config.yaml
num_hidden_layers: 9
hidden_size: 576
num_attention_heads: 6
num_key_value_heads: 6
head_dim: 96
intermediate_size: 1920
vocab_size: 8192
hidden_act: "swiglu"
norm: "rmsnorm"
norm_place: "pre"
norm_eps: 1e-05
positions: "rope"
rope_theta: 10000.0
rope_fraction: 1.0
qk_norm: true
attn_scale: 0.162
bias: "all"
tie_word_embeddings: false
parallel_block: false
init: "uniform"
init_std_qkv: 0.0179
init_std_o: 0.00421
init_std_up: 0.0179
init_std_down: 0.00231
optimizer: "ademamix"
learning_rate: 0.000241
beta1: 0.9
weight_decay: 0.45
lr_head: 0.0113
max_grad_norm: 1.0
warmup_steps: 287
schedule: "wsd"
decay_fraction: 0.431
decay_shape: "linear"
final_lr_fraction: 0.0
batch_tokens: 131072
max_seq_len: 384
doc_mask: true
train_tokens: 1449000000
max_steps: 11055
dataset: "wikipedia_en"
Each number is 500 + 40 x the weight over its row's rms, rounded and kept within 0 to 999. Layers, rows and columns count from 0. Numbers have three digits each. The size before them is the row's rms in percent of the matrix's.

# up: layer 4 MLP up, 1920x576, rms 0.0449, rows 1694-1717, columns 192-383
# down: layer 4 MLP down (transposed), 1920x576, rms 0.0434, rows 1694-1717, columns 192-383
# gate: layer 4 MLP gate, 1920x576, rms 0.045, rows 1695-1718, columns 192-383
up1694 098:446534534396485533504414486466519476400476579497487543459415467546493566467511473484538544484514496530496388503426436509477480504521527513509518454529498482511566523508428486522487552544510443536564557601467514524447547537497469456510461456477530514538478547507452494488475497487484534569479519567501493467514506513526484468458492468459538462498453489484540508475427495459486537473580473496513516522469515451520503459519566521516505502482515519431531473562531482494587549537452593449377503425508452442449555549497504561526510533486430488572432525509566450496408431490568508492
down1694 099:543440477540546514518535501524524485530501509509466475550476500536511434489473515533464431552424522548478563486545507524611553527467501541482457499546511497440546490478534438457426516520511483440483518392453534463548430457500517472496486471548465466463457526517554554470486495534499472451503471445525535529453519477533517466559441565471513498540487416564512427489529462568512500525484494459497488467530514486518494548482542485497489514437553527490453507450459489493442446529535487420470510475577465551468520473537465510520542566512522460433511505516503491453473486458489528455
gate1695 099:439524515511463452541483526528455516458477477470499512527534495502509513549512491410479469491445507489482503570536527570388607575487557453565528490518480487432521491499462577438495525515528561471526516502467517489502578481523543500483432520444461549485535500557533403494489507499490496457464534505514575514515481528516485541490514507509450533465471505594419516479516459529535481505450595511471560509538546513537542560479538468499508494483507416505484562516492569518521510511446489484473515430502431516502448417571488539561504533527559519508488561523531504481562540550511539463
up1695 096:469448471464414514474523492514459468505542509518432439498502539494535473490572487529560563454533497514468527510500489444496485527476494454553569476501524462550449546485558506529522567481576456554518479460411444495460471565433513470452478535540511487476476502501439454529485439509488449551460557488469496483528510495514527508425432515487587459481593500480450559531510447488467565529572531405571505486448500508515546510439514578562558526514494502455568489544512538536382549541533476546556500566550533437484508540430580479474472513509482562453447506518460498496444482509439545466
down1695 100:519506397517512466467586478529528512543472518512464516474501480525475508491543508523499546541420510591530552516518503458494568492484432467507532548470505517516588518537497431547535523505540441558498508531503524537465511517481448510567519544525491469500445462511518551564540567514516437515508492463474507507493560485609408517500507559432524466449515492536447500487499472457444429450498500517552480523478450449531463400437469498473538533482502530524540568526589540467551454477481508552541467475526474518509539392502473543577480496505493491449522514487513563494516517565505496441
gate1696 099:566564570510519518523546499526519493568434508526501515467494497461478500506473462474510548499547588503570518504489413526468511472501512492445405487494401492480484473468457455490468521518504514444491465540492524411575453441548526521539478483554563524471493498506476449518490470438505576497499474477533413495572426485507518539519489493496471545452466596549488417479487489444523480463451509522534473444497453474502452473517502518533538462442521537435505408470413478448554512470453473549435480458516484526481495516469432477451500527475556489446503499454506510542470572508516492410
up1696 102:514476518516547512471455523522507560427494477486507511439527513471512487512423472480533556546439508527477588570557536454553464492507471502518522493558496492504540490450625544501484385496548502474480557496502472475550503527494514587569536467490488517451480533567520481517497477470426446456522478478463484493507487475549448501498496511514504554479537509479395497503550521465551496468495435436464491509494555459517535514446479464495581483530478544516543519486493563472419519484489520491447417534508483532433486516510493501518483568579512519482465450508492578475469451521445514469
down1696 099:524545489541473448521471518552469525492536562478476509523542481519454504508443451471469461443492584469509492436524461460471519503508579462459505585487539554440468476519511492505527556517519561514467406512507470559529490491609509515500432441499547512486447502514456426517497466463536494559446490443524429496458527547500526441522480476498466536497505467388453499464592482493485516500570460475567542515512486474538520133540549449488544462518448471514526462475463559524493500491460556516407499558507501538485564504544519500472479432448490541508464515533487487493452570494543549512
gate1697 102:489521476554475508498519510421589513565452472544508526477502525469493461574504575469521470443544487555525514487477426485508392536565456492465501499488576497469469551444489486450499536603464478456512512469460490494501496445501534497460428482593525504433429512490480428452467460478504449459497456540482487518488528478497475520547511477540518451487536505570474467545430430480528492540482462466555462569473499435487498479584506469533496522486505546544443450504442514526480490484495511490526533540517536439488474484494546563433459459363532614491463446464540530521477429483502502461
up1697 091:553498489467505455494517487556534459448493513513463528502467541468528481487431479433530541492482495533465471469506504483511430521456553491518500465491440515508491497481457489593543490544441524527519536509403537493495460525430479491451571503520522511551550406468494500513417499552497514500526489517441551455484520510492482537482518529477574483554460496428533445443516478571537449480476515551495530522466529443527494519487477453465439573567534460521457504461510474501470498451525551477568471441427453463491516502544535425471457485464411540518449557544583556504488545549474521529
down1697 098:495461497528492443513568571515479529473384467500523529508451512497481529498491500502444434488506531459479552506467535493507559522461449527596438537482501506481416442527522468489432526440532469499546519493535490530595442521506512540469504531462485616512482435461554512551493531501450433398499512507533454510479507489508477489506481537487473547452477424569575517520536552485487533489545530487420501507462478508558563628478549473530495493478564432497520535552482505481485584471476512513502564545581489512494471459507474595538534530510497494528505496479469418433559518555518522500
gate1698 099:543547599506429423544460465537461484469547526494526501499504476438565533565464499570513423511439418463472501457526551531494507458502511511463527477484531515501494553501501487526543509469459554470519458395486519530530551501417523467535532441496490529494457491449507441452470535495509506506507507453550473474500469444419488442545431458495515467493542455490489525533575445528509537452498465486467528498477470396576456543411466446528489560571537458508501456475493485439536524528462460584468556485489623484548570516530555497517536510461526466515518476424544447459496538491466464538
up1698 098:486486535421531570447536532516485447537520413494501440555485500495489446485435496463597498498564533511548484499499534442511542498452498519476544473516470515535443509477483528546505485449520555455448505532447500430499445506439511493538439574477509477486517546377498544440508500482514506508534593475505549524489525484543525556532512533505499535508478465530497523536414468461499540561568495465533503482544469461464456536566517448479414554474467524491462467553532486452534471535477511541566458500505486443567467510513497468517517482444567463486505504464537451443463462488468557469
down1698 100:488462519469594572496490501509478480525557482534501470465493444473540531420453438452563438524495485515539513480617500490454457433554464579529464446407560498543536486470485442536493475532460546442517516517538567455496491476497503504513554552502570493551426406518520470521581492494475473464430514515508512517545460491552448599498529589514518474459515555553455506489487500537507500480492570526564484489513527525510582560483496575488505505509576556500521459494516449492486535544479439489525471490549501542478580516419498529465524424480521534479482531493504538478539470543535500517
gate1699 102:601534533539540490475516490572501476535462470533544455466500536526512542529505509545540465446462477536555453446525485489532407491501481576441562488509483462538505496582502466512482535465496515512486573581529500424557501520520494475544443461445451531485499439490444536514508498536407567410468511434598556556478508559473493532479540489549499491496524498476475536468492496486535470548609514429456493445507471503504494493561433453458434461516504513447450498519425540462505548506602474465466523437495502597504487509566467513529510532444531428541451520476513458468529594544542439518
up1699 101:527421524475510463414481478517557441475545587501493530447464487529538551462491434472529485496457466553565501562460574457515501460532532542465515546527493430500508422532561494536582534488569522485456446500524505568504529436543508453425534442547519490495482465477481553468521520481439444479441430552492515467499477592528577482524438540503438508459466513492461571458577544465437599455554501481386479520522519526500438506440529510537524550474527525577562541498541486430467529531529469528515590533552564508407541487511474533495506482468385507575448516486472539493581513508564489445
down1699 104:513479550508450476472393523444499511534410630482567478453444534533505513520434389472511474467491521519549541508461536422451476468524490504474498568506427471498466492485442501441535509471566526555458422421447479582509448528484535531500495515472509493454466529552462585492513529621442448478526487512485486526488521532473538482490514545474538472518521436512476539475494489554513488487465521468439440510450547497602490269429508516502453478521537524481512509472485427522434513544467483567528483540513546530506557515506502498514542507488480517557483467478518431474499502506543546479
gate1700 112:480532586487462468475500451422488541477470562498437452466516466464507584559578575541533461505516518501519501535431520525505460511440474473478444569478485493538470498489469511473453459472511544565538455564449439496544502514453405445509580561511495510476538530460461572478569446434426484546468478504496472407554573500477561502506489534465487506528477513465444541476530442568514426459499565559429481513446573541516531492496547444530451481480523553524518459482471469475523486450448480519431498506526498579478462474570443528521526375427551502514489527509476483517563547456544495472
up1700 111:518605596516491471467456480467484498459423425501563407508454501527553488528493490455520445506498541470485537554468519502449423567495418534424444510457506553466463433480536540472532530431538546469510445458503499468539521539559518453521510539462551450449520479510466527539506450526440536489480497569537494405469506514431503460457464537506501416533507458496470435479482499521500464513476513533498517480528510495559546512504570458495477509471564491520515493483454440513429492433502549472489464507528450512572558504438427451414496436549473464489521488509584538475497497544429528544
down1700 096:601488500505523505519461481515455445443474562525515462521445517480526492506485468415487502469553557541455500478461478484461518495478479532453496529430469476478502445483562478495523548488494477506506484465524548544544436468502535513594511459466536450497514516515493462520400477502500498479488525498486478519479466458448534538514542428511448449491477452462491489506528556519509491497508543474511546504478546542463520861451525484474471577490465484517506448465504488497482496440466521483500511525474460492503576517551544434496493526470544455450486487529488462495523554549434464534
gate1701 104:500439551485529475468564521535451472465580510522496497511598566545449534528472466487500561457478532507526491653524493478516494497404541539485445549489453467463489553542503509445447527475477441522447448526507488502455483491432506465515498547492504565562490551529552511501516496493541472490523534478541523553449547561486506548483450519464446550528514479518491530543494551476460424437519536519519512477429529527481474494475490492409491545457556520501575465554525517519542498512530524494505507550538525552492476474462493515544519465519484492500454450456424537396530502498491535513
up1701 102:492503515500468520508503494527440543545491453441554511546476504508528487475510531507498473475510494492520499536485463512501556564528543444555474503495493404482517501517442528549535469515530558481439498349523468477485474553510443448487493495440532542521546500483571509543478539408499446532512481498424427526511525540495519439457487495492530470551479515519480420483524483529551504530556506512542457494542519545541532494479511538559428522504481514426475506522539471431496545427475580504444495577419469506509551479486462464550506506617509534541545541529476451528481499533540432473
down1701 104:481457464424480431517478428508505505531519521495508458477534470519522480531537497511502530490562514477513519464453433592465474595550516482479485505513565517450510456512519510446527433473533516509574556467498486446606511432543471528502499488446519439498516505474515453495501504481485510533548509546485495441444495474465459474538500413476530485551409549449426490486545490496537487570440513530456522580526489515438505468497499504581496541456524616449468494484505532500471500455519515463473518480515462415465477511446535431535464484508487495461540480520486468523451514454540497541
gate1702 101:477567510528486453560457538509462464537500489517500521503522486492524534536543500463538530419470473514505543476472503495449547501475515414484436478499537518468487597532480497597578554518501465528498490512456574436492458535560441516526483441508516457452468513533480534500485459533570568524484471513529500438497538520515484547532504481602477540469466535533588460492481559516479514487485456495465514517452458531510514497497571562498523505449477503503442578466539454448571532471555559521484550537519497525476456476490511529519515467540538519505528523444465545538431435563453467471
up1702 099:449516497489447511440476478537461493530524506561548500473522473499476467488468474481480524457486482491522526515524544482553487538520468533461469513556496547486454584518423521440564489553553530498505426562493495517553526576539533524529520454557508641494492614503557414541522512529494584477426474550540429523520473497435549477557483470524517475494525492507487506517544512487455452504427531562502504468489466553473475527457537585550451542443482503472485492518481553514500540501470493434588509562490553545451495432506538493501509489468593534502544469483507484482515501444514500495
down1702 102:485541589436474497487587476455460457477514501519463464539536530478405473498496525502520416513516500453462552541500467491473486514448452497520550546484490421507481483494431487465388461488498491493529493515528532620504520577508571545446506503449478529520476474522556585516483547470467512499488534531508469506508505539459428481501514503501525491429540487537512470477459460519502449521495502483518459473508485551473469353480544494530451544523579526542501503513546452516552480584496413459547524511467416496498434540509570515513454566445521457547501529422555487503477420449507507452
gate1703 098:508562454517545502646441545515531499481445496465487533512515542527414442515606470545539462442445512565459541470413461564526503519521512403506512522528496494433483495454552440498512490507455520553503507519493518558532491495417492486528504553518559499531503479528540556522493546457480502537487516420533549482510471524494447504574530452497551514459482555572506544504495452474518494534511515502451504432490495536430568504532509459542498522492509482462529501486517495535505499466548462488499549478393516459456509513533486497465501548508452501568486440459464511444494538503492511441
up1703 099:491506469473514530539464494519511523575420470512393497513458475489538513544518465475501522502559483501565519530479512472513476498523538501525464567540618504453473512455449429448558478473459466514540525506510628524481528508499424424497515519513532432518442506553480504482523549491513519485469514489493471477551508438470518531495548479454516509496561470575463540458568480476479525515486489520513512497538483558512427500577538534553494460538497520503444488581482531543574468470454503510448456478415549539482536500501527527562487548571486449520505455500561470462467433467403473494
down1703 098:516525525551570501513477565506414485556455533457459496553483541530504492471561523531541591353580557520495473579498461463538422486469459497482503488517528512471459502467575471494514522469495517495440564499479486493530518495449460564507459488448464474488514473503533549492480470486416522531515474445529450520474513545492489524535464506479550475500488449583529533498544520508569522517571501479538542480536489547489488258417521525532541401465442558470530425566571428457584497520493445475489515417467531479426464487468490434531514474469517538533449504505542478525520545422510463552
gate1704 101:514601528522482518522473499471514462494511514537407553433474447484541521417520535519518486448488475471497512507520577499440481477574545452538614501514513516463521514488505486459575536514468495491561544556456567521476470436484513526527493501440510565481418542464434584487548499489477566488497588537485546526538505440516540498514450539525519422448471531553532449484558455503478480514524493500472460527497573504433535493583517501522488476585578526427470566503450481485475481442539432479470504527506469517506363501534536494496492511483428518420515506470505417490460427497596589530
up1704 099:448502481431509545510514551528504450524489632494542469488583505468544422530518551510558455497424543552565540557521522525563490499525530482478475496431497499470543441556455495502451486456437544476453497468488511453446547522519524546468502504498493500454554468541494458528482525521548524453461521491480498525482512497458465517543412523524461443513455520517492504537497450475530581405516519457557559482480506416538563525449488466486467511478461481426507447499437523581531493480589480452463456509518452555505521466467516501516481480438491500539462466448521453501514527428488492475
down1704 101:520459411507523557461453452416518472490490493511433524520463473520502502488520545465559542448460560428438494440507471479478470437503546580504550482415473460524545550481519529546542465439489453505521567573533527491491522543520532447483480495539415602528455508480467575503467499559474499524533515478459512510449493505533575489535451476480495484445435511560498510532482542449452551477484477438503485550501465498393541421471553495441417566466495457498463540504467426520519459507509491481495466537555523483499513460518436577480507497454553496509573470485553472505546529471516498500
gate1705 101:484497424523445553477465511467492515401502548619491505508554536536535489454530524498526419461502479485513488464446491478493454516493544428479503406542493528471489473530486498478512494454521544615484437489501484515430535485385444476511533506524492585555458532508485566485550452474420530511531436491466516396498496500559520499491468531494498561465503509467491411517488520471506528534525536492442508542509511474489490508470568491532505530494453566496538497502460555537527451532533473539440551441572438484420432480510529482509442496497474506536532457442478490474480481532435486455
up1705 103:454494453491450498497450520476545556487405473503484490541476503534526514555547507544528484549485493547455500493467506527572472531480452532513431475516556546514434530457436482522488472516484508466521476525438421485561544545476477534543534416488527546475453531494493476516501529500462512487449411466495508497514472485538553523525462459484560524466516552582453523530436495523515507466530547490467512535510540511458509474562491454504450494449526498519456429475503568473509553523484435532507479514483573569513448502506523479497542498479563564467558528528582487602549553475553551519
down1705 100:475579492532492478531493542539547515496435553513503536541512487494540406497527545602489489510467482461463509527476543485491519542496542487514523529580537506461424510510454462423522540514539493537468536556435421571540488541493533529500542529540519446497499497507490486416513514423528462495486514446467521513510523493502521512506443475453465477524519504473461562547535495492521512501510475462534497529479544522602533225508464495478420489469492556502448538525524429483429513529532497543461535457507468463557524485553505520525558495515482521490533541488583452488482542486540484497
gate1706 100:568437490493550490531459493508482558535517451444529506451524583557527508517507517535515458440486437577594452573590528520473462535479473481450471530502469486488505523467476481459420466528518536526511561492528434526444511467523518465491513447488504578554482398553490447461535544459478514450507476507439502532521520469464568533559558471437470458612530554510516569480494463472487493470468551492528565481503526567509517509590487494596503509477483440487542520519454476491512507500553489457453586493505566481472485520528544525516543562474577554460481517494477552536504458499428501499
up1706 100:483547517550477514528471585402573544539519512500474474503541467518429420498515527481529472453492501509558507411545491474512493499492468569484478509451438517498494523517527532489421560467514505458466409507499500520468554546464491558600539502517508604483479472538449509552511519496512457511563519477456515539447387456455512508486514463461462529459492573450478543494497521438532486477546437565523510414474532496491432503482540479576537487565403513519501546515498506447461511494461525525504517439471427490536534514569494467559588484489568556522476451512538465489479480425479470498
down1706 103:452577454536526547430486519446549449536507487507522460503462471494481481500558506427511521496540514523481512477546527513538550429469523522485489483514533489466540484487455476458512552434523505553531570492433513478577545453529492491420510520533436402473506456503440492584498499540566442502492506447527473528528519465461469466498545604529523564514433497486436438487547539540516520503460490464582475472458471521437457552458442515485520509476529521500562481533495466440485405448515514481567461547425424474503478497426449547496508490543497506525490499524594413508517533464519507435
gate1707 096:454464527468545568470478429416597483507508489509483559484500413462502537524510484511525455455523497585487541465509539513471471528506408505388506478481520531498536471491448508488474511533472497516488539525457556515435558461482486467615484468629496508468531541518465525493492489515534463487516473528478467528476507521507424527491448496486546536466582537465435475501617566502549580494439441501545501473516489496491529530523491516470467595557501484525481570493528509473523486455490569491443477495424410519532522496491535538475464482445527487523513504380541568568500420443477483493
up1707 093:524534450446460481516479451461515542494442538582542598551474506490582500465480427489486466481522522442536504465567520463497550467470518521538545503404517498490528546486492521434454472499502513483480478499508503555514510515486487480495420520473522517518479533534518518470533596470472468462509513558451618503472507538513436517503517552476461464555518364438483571536511563472419481553546540459526554480440458504447523512479452529514528482548495614543527456494502564458492548470504488497510450447422510589491525598474517434501465534399460427535527495501512470426518564601463514456
down1707 097:550519521490533501436480487434464410475561486516385530412428459428519493492556423429577462476524558504553514515462445537442418479524553481446462496458449515476489568501494514543495479555513464496504468497436487531505524508517481511568451506520527478502543496475500547440567465545494498557533503511424536545511528525509450492528480421524433555437535527526462463507500499513478506405529428531566539523537482425459487578487491523433461488509456570486518490430504435452503489466501597514554453438482549435501519504533502518473473511458481485560498420496495551559478561480490490416
gate1708 084:482519495559494492524513524392484500531545499559520445562554476550489444528565477489443466481493487485444485523497482523482548492479463394471503549514542465590551426462523459505483487579482571493545517490482461532465513461471493504540445448518521476485528536520418479513589499510492472569469513468452549479439469451491381494504510408499471536504491469492532510465458527442498495442498447554569504508409508475468497533499439517534511494490477453581558511560511480491603488502498489525479535517529485454464472570480507501439537525541493492463382475490495566507538546536527504540
up1708 092:465488430479443493550605550482464480472537461506481484543495455491460519470506438515409498552436478455505496518537554535502566442557529437476526528544546482509580473463468539566516439531491468484545510534462434557431490460513528527470494457448519452543463547476495502497493464533486461553522386413416511533462428458527506496550557496488503471476515520462538488465514545508546496510449461468547540503525470604525505436465470506485503500479458465560509503506475553500549536536535593508530505492535494437535429553449493485524529532478474537507473458571492485491558528552473441480
down1708 089:518464473463457444450617512528505521547435480487597427531441494543534488484470428418502497510488460506529493488529533538544550460497511529576599509505524504416484487520488542490497482512525461465472513531492528496453488492503524563455499490498511520488511576527458473527439531481467481473484477527512450433488498543493529536473448562518497493569499541554538477525471481498502494494471442422488485490496501526521515084534482506510453493542479532503486557544489528587490503519504538555497509460483495515560525524486505520544500473559458535538550528552453516486539517505512542499
gate1709 093:480529549496519514444523541477519507570499436459512476478494466439451453530525478542485539477505519485501528460479603540530476505516515529529440514503515507439467475526521506526412494521460511458568505513477497474487534446509462463551524518476565480502440474480478440477457466411469411500443492493525422543584512514481455540487548528510475483461425414567489602542538487471571533504434514532552549465550547399480479526460395546484511570574468490540501526465503450501521472497507415462545547538492458524433509556543556510499436537427466494496559496480530463526579497505469500552
up1709 090:538531539497526412491483536474516552483517497579539500460519477595541460463565470559552521512417482511555406581591455485504474504479585522406520511495521529496483472510529573473522507537475466506553431561561490509459476462448493458512508469503551553540512584471495474479521534491507490456492506484492483553504545437494521473487547578565438454518489476505580529477425499504517455481455524424527447491463515505442466516557498486514530514570414460547540463577580518562531484476483497549481470519539511565619545415520444493586491499508490491473426485486529569457461504535539468485
down1709 095:473454558500459494540559505431505491520538582501510469474468482498419452430476488493494520463487520471418476486543465554549528565424465524493492559520478566528462491503508469560486479481527475468483506507496466495517526512511496514530541535524542505539448513506496526485495455468497465514503475536459476536518444567432544468529549467571520544452552470503483492504538474524502574534511528508483467480461531435493478488425469496518541528460526593568531534515471482478491530518495580542525512580492479473440526525540451466493488495496520539499486460537525532544500490534467476520
gate1710 107:575540517544499632484482514441494483492459507514525494491461530482502454443459457461493455564453491540529515509517517429474485497522507530390516474510484524481523488458520494487468476452586524430451493559511465507520600501468500525521563507524533493483492535531508565476498517446514564426477519525472457497508513534481598463490525474466481545554522436558514546532531482532491521496510524460490486491522530463515506536536476483564519559511537473454560505498530450473508510511486469433541455483521441546486537494422445499472489526515510515525503447469529436485563513498517451478
up1710 113:468470446502510476458482517522489527552495478498539541510515533490558512456537555491533483466525556475437534489501426526551486497507449483501507471433450495514507544524503529488470537583482465499523446480451545506493441513535403442448472447531461551460477479466419529581505520496526463517535501506544491499541439501542472527473510503536525455531524528497528490493577434461592487476434412492418485559515484520481549487410460505423479495511462486518469489492465589550498493463542502489489557554490504442531464461633552526450479487496412518450484549535554532524478520555455486452
down1710 107:513480499448494532499470495497546586570459467511466521494452512512468463483500478529484445515487517511543582501470460496515528531512451474554479490455466427468484532513534492544491543529419432573495466445469513409528496526462434469518466494489475576439491443450411446519550512487537472548495448454485589549500447466562472466515539471567491501502513479473512523441463446491526559430449499527565475528519519536450542568501430548475467455521506527513386501530527595503502531468539482532495522547467450496515506504507499514547496445516527531451550524476496491445477445486447522501
gate1711 101:463467484486494503495494528452587453454445466499459514503490520509455503512534502530496530485567519501505545530541527551474477456458442450483498476456465477570470492442521553570492501490528475537611511507482533511598495518455442479502438438527510606455488462615515525517478489473439516455427500483525447388486495495548501461482498555493525494472498488492502527562489402493443504518497591546509562524448444527485583525505511485516510562498568476417557507545508494553470569544492453503528556482506439474509484566525518483518503587460449503541454520465565506479491548530542417510
up1711 100:467531463525425547545498605560510485518583560447532477481445512466395528483521533590547509496469554540443471486534540474510485521463467529524561496484573449423503487456486551506565509535486492417548502509488505503486499487497514462529460517492540525442510551457520442528450536467461510498452486588434481486469546480436538527437469439536535434494511546491562429547601432574478563480466494437434501507443535468454483513497489514543537498528399511533540457483555475525509540473514494540431515504511519519490458520548510489448478525494519548470425518556522502484486539462494492542
down1711 101:540489528493441512522442473507546465502484534474419453442498536451493466501554562560460494494545562482444497512445478498539504398567485477567479586526484456467502547521478471533502512454497445468498463517477453445548427493458479451512556519521502527426541550489496396546543469527430497447452492469503494486486494465526509494547435465503576502516511554465542491492496488538497560488515429492507503512485545489438519696461529482476520587483469539477482487486524457485501537475479473521514482489539548519515556506458503533498515471490479490470506519533423493571512458479475445538
gate1712 100:454561493573556565513449559479534468528575554555467545419529463509510437531461454462485516437506375516487520479485413524528486460514517447488454521522487473498491519441517481468440547565505512517522580522500528440613504503500493569470520484494521439522516515541500504450521529562515460473512506514531530510602527504441514467479464494483532462548525509477435510536507461561414418532489545510458539522471478479429527507483527472499580492513534491545509477501494480469521474610509535581470491568590491529489421509531417470473516440546426458522515488528541503456533502534479547505
up1712 097:481564462485488517521530559476481441492487552479461505438512460604477463504575506512486518487510492565490429503507485351521497546469528484530479466588410516501523508507498458486515561505500451486471483474450462519529498399484481503545595521556547528489429491510540597542523508545536482549466504488493561493485422523457504425493482425508460517466504496499491526528510560458447517515465562523489542498566497566491508488461468471498574533502586463537496572571485527538539504567537512543494497490495513472529509460422561577554466537503465528443523532456505493530475488423519528429
down1712 099:505487493460534497507539465499447520552542554479456459531522458478513472488516514556498502561488565568477474475477575523513540478519470551409533534509503562563462486516465477450525524581475454513515504491488472514532478429525472489482502466557497513461439480424462482599513459509524542493470480492409448439475556496446492521597430482480451501447616526468542535478463483498395525512446448528538525477521497528528562434530443470522514471514499485521494465474500442516517458527401519488531541507487478469530528476496540552466500576510514433502443537446530496527507502484471443543
gate1713 097:508543514533486516527532524424440496469489457495456455529531492456463470449538485493428472473517558526535482479483484505425500438463477528464497512454545508534495446508531559538471515513500452512545542433489618521524522498502357454483470495508515440524486527487432556462524480538494553534548502506437539465477520539552478525447464521507457459561546511542561496480504505512525504492521580468506436484461500514407567539511534501538518537532461492496492549518539511518529452517467485504450483477547500496512513457500567527513475562491514515492511447422509524448510477550536486445
up1713 103:479490590423609593528545473491480538505478541520508534478489539445485550571565556460496438540506468480456557462484575506486449569497538530459554482442425502506475499518467517496550506433458433470430540512461480514456604521505461517512502504503503532508553464555481506585499607448436583500525476516545600500486517456571442518470506525467436446466600555511533518551499475481466482496506552460485494493522461494508479496548460472481527477485489536493593528481527527412470539537527504519384468515499530523514449534458544533492511546435446505489502452531460580502563486466439496496
down1713 102:453539502499498555465556521544499456495494531536491496502503529536512574472458574478455448494463498526466529513485529514509462575499449505517552594499471477434525479513513483534519546432517405502509552535454507573538570519568481528495493495480479541477457453516630481573484478536461429507492513483552546480438511448492492576470428542499479467483511578515642544495484477445455606489488535432430494476541579483581460474548456473570477478485515482411491454506532496462456514524458491498491518591484498464493547550520511488443560485425468471504506533563468530439527459507512615441
gate1714 098:485489481499549454501432455463540471501511444530536479601463515528540487530492460529418485518521507476512462541552547496503446463469504519433443502451455517508488517503561489518547450475482543542554396525506534480504540501451468516490530482506454448547561513493491507436491499486529505503435497478581490532573553477549541529524483475544432445562455513564535518569584536498577528520495564506460518404518416465491495504494486537525485470462484468568463512587504534533432544486496533583502554494519498446478559538526504503505565503430472586475500506524539492528567561533488541566
up1714 094:457498512499495531483505562573517498479467546534494506494495536563535479441469503520514405493482456551517463498452501514537444498534525514472512528506463535430515421523501494553498525462519446497455496512494565407450488506543500473551464463486430511469471488452486498475531489541484514504533567574505530530449559489527500565494558480506513416495498542435549500493438548559544553426471492524475477578520539487564532475570557455408447495555479520548467568491491447553470535459517425455439521477475534442514462587502530542510514506467540497578476470453528481534527530556456522480
down1714 099:464477539505559464478455484476476504565541553486419502451479468574557485537514486521436504472478501521485482478440497540474438508553494518535516454539485521530544483495443588498492442476529509487528514492462549545504577462485462482478471534538589463554477499449561531491497453580471521449507514523540481506478472518458484522485497459486477471515471583477517486498507572534468498514477468555540464438506553467500504420434569450530552563549565595494540509489534486413504487448521501532512534576478462481449571573539490558479477557563534467523506549519541536560465435475473516499
gate1715 103:509576461466498516407554458481464502565495500543512462482514537515542520506512511501522557458471458484544552486513435562427480494515521550539520472541464483432505527449462485586458537503498508507494526462468599450506500456508449516528488551478471442436566418489544444489545492549492533489504511525544475502519612499500511514556459561509521435427532471485515530475480468535568461526476462531462545525488531462487585493505543546505477481410514526545511514500569460366513461530528576467517527537519457461488528532456498484442520469426523446511478505466477480482507475541545511522
up1715 100:440572486521494526501502516462514499486494461517499401491574528450541507528438469497500424520503472489462527552494475557482476489468507374512534461478567476552464547496507465536465460519494474497433470515557502478491506497553477473524532491442441542502516440499498551474549540517493545478475512503472461486526503442648509529499538472442528517532493527519545522462437538499521543601568578479577466433438494454469473477479492503501517499461507591517493475545502478535566558522511499478562514516536448477484504491547457523479489585557502432527584503464488487491531522475443482460
down1715 101:501540519563502510499495531518475554462505495503470514475441598513618507525551489496534497534520488541527509518480464556518532400413518482523548441534424460535387484431477467500484508559512491553468460473582487456545507471489571497572478472454492445516507425494550507461547527473533489468528494442479510488450500508476430500469525535447482550478494451512444484507502451486532492474545451447469523555488529517509551566483489518479425467443577579516505470528452456389511480518492479469480515480547469481463472524550519459523490517542492534403542537511476455396475511498472574543
gate1716 100:485483484559536596458526533482472501451520466571511485545470524520487491526497532528502452439499439528467443566453527445500463453506450541481534493528455509524513497479520498533510532521459549517544529429511531438485478489464534464490485508485502506524498530498489501479568493569433546504466579536580493504450473432439504487488521516489529476493496547436531542521545480457534453497462550525489466545559472463494502498510526468442515496480602482543583549508507451521453494494470366494520519456509536512440456452526587472515479526468532484473556471427558542450433557560567531492
up1716 100:491462424501482531466492450497554439488438440458501474492440495447484489480529540522444528550499493540460489513491465504523529502528469475503572485519530496555466503470584531502507536541486461449496497490519533551537607501486495540529517498470496523482479499457509521537507531511504536493538473467535548520512505478526558413550558455494512518505465509532507466552511466472506496452561443500478506509541527481464470492462511492503479497501390572445472485553414402467472488500527495488543468517456474499498546483510456476534488491499526503481506515478501480437532512420480412495
down1716 104:472486520443524454465447482474491527443506541577439554426534541574540544461530550533527503492448507454465544448426440523493458463518514461531487500493502537507556500499581486449505512542470468474441462511476524568581541482534485504550486433584502514453564489470500488498502506534504451526554482591571538543499540524516461474464505485471465550492504520548448488475517459527519560509590548454438476535531522478484453455523534518451514538519543475489559502488556499491453487467475425509543548553432510462471524429525508476508491443530498536475471536536455524483456476518519489503
gate1717 102:446572515466469586582510506520472468573452524462441524445545476475466466477524532493507543524380561543528489473447451470502436552494441461508490491488459481514478479454474589442493498566497554501460539507461542540534476587553497452495510513480542509440469465457559577496422466506530533492518518391487479451574398384473496497437506389520520548515526460510534485552503491501456463486506454494515588418535489534534481493506488479576507508468471447460444511543452503439453477488529595573482422540462589488457487513501470478538508514503533436513500453484445543495497529433550427488
up1717 091:449541509438521485509516489449479483559439447462587476567515432468468468440569510503520508511444510565524547456526508524516509472536501516479498545527508481464507475518501542519532465552501563541499605506495530533520498532478524523430432524466529508537470495492522543401440469515505402431518464508597485528548494497447412614452441472465536487458531508465435475498511527475488527581495489512535473437464502493540463474577567514502408409519562564491417480473452559527434517515448534438460532423454544451546523468474516495503511469516518481501395512529470509501531515498556439526
down1717 087:538482507525520511511515557491509562457550544594523499506504550539530583578470459488465471483538481508520519541506558502495451417506524561473490541483555548526523477444543456543503509446459511525509485600555463566393408503573568547566527472501496480459483493499511451543557545510433509490530544586455457556439515527544510496490515600480518550496526519540584513469461448513500491519495547531516472571522496456474505416407487453435530495515487496536584520467500495534513498554499426476566493497534475504527483540534491481484481492495510529497519457538515470547481503459413462462
gate1718 099:523560510535497529483519461520464410485446458506473539367502459497511544437571434469513512483508465524540526509515478453501424487475519499461477558509554502463507509564460491437521471502505508485442442516487418515493494469536526477493467572451482453494485522426454505459469522456572487493457473521527502566549533483443545539500511513533544519534540513504474488537448589456497577539477553427508526525531555472436574476448449535575590479461429504449527465503526449543568545463519504575522538461484491459499473472510477439460482512428487453496533456517513469491497466509470448515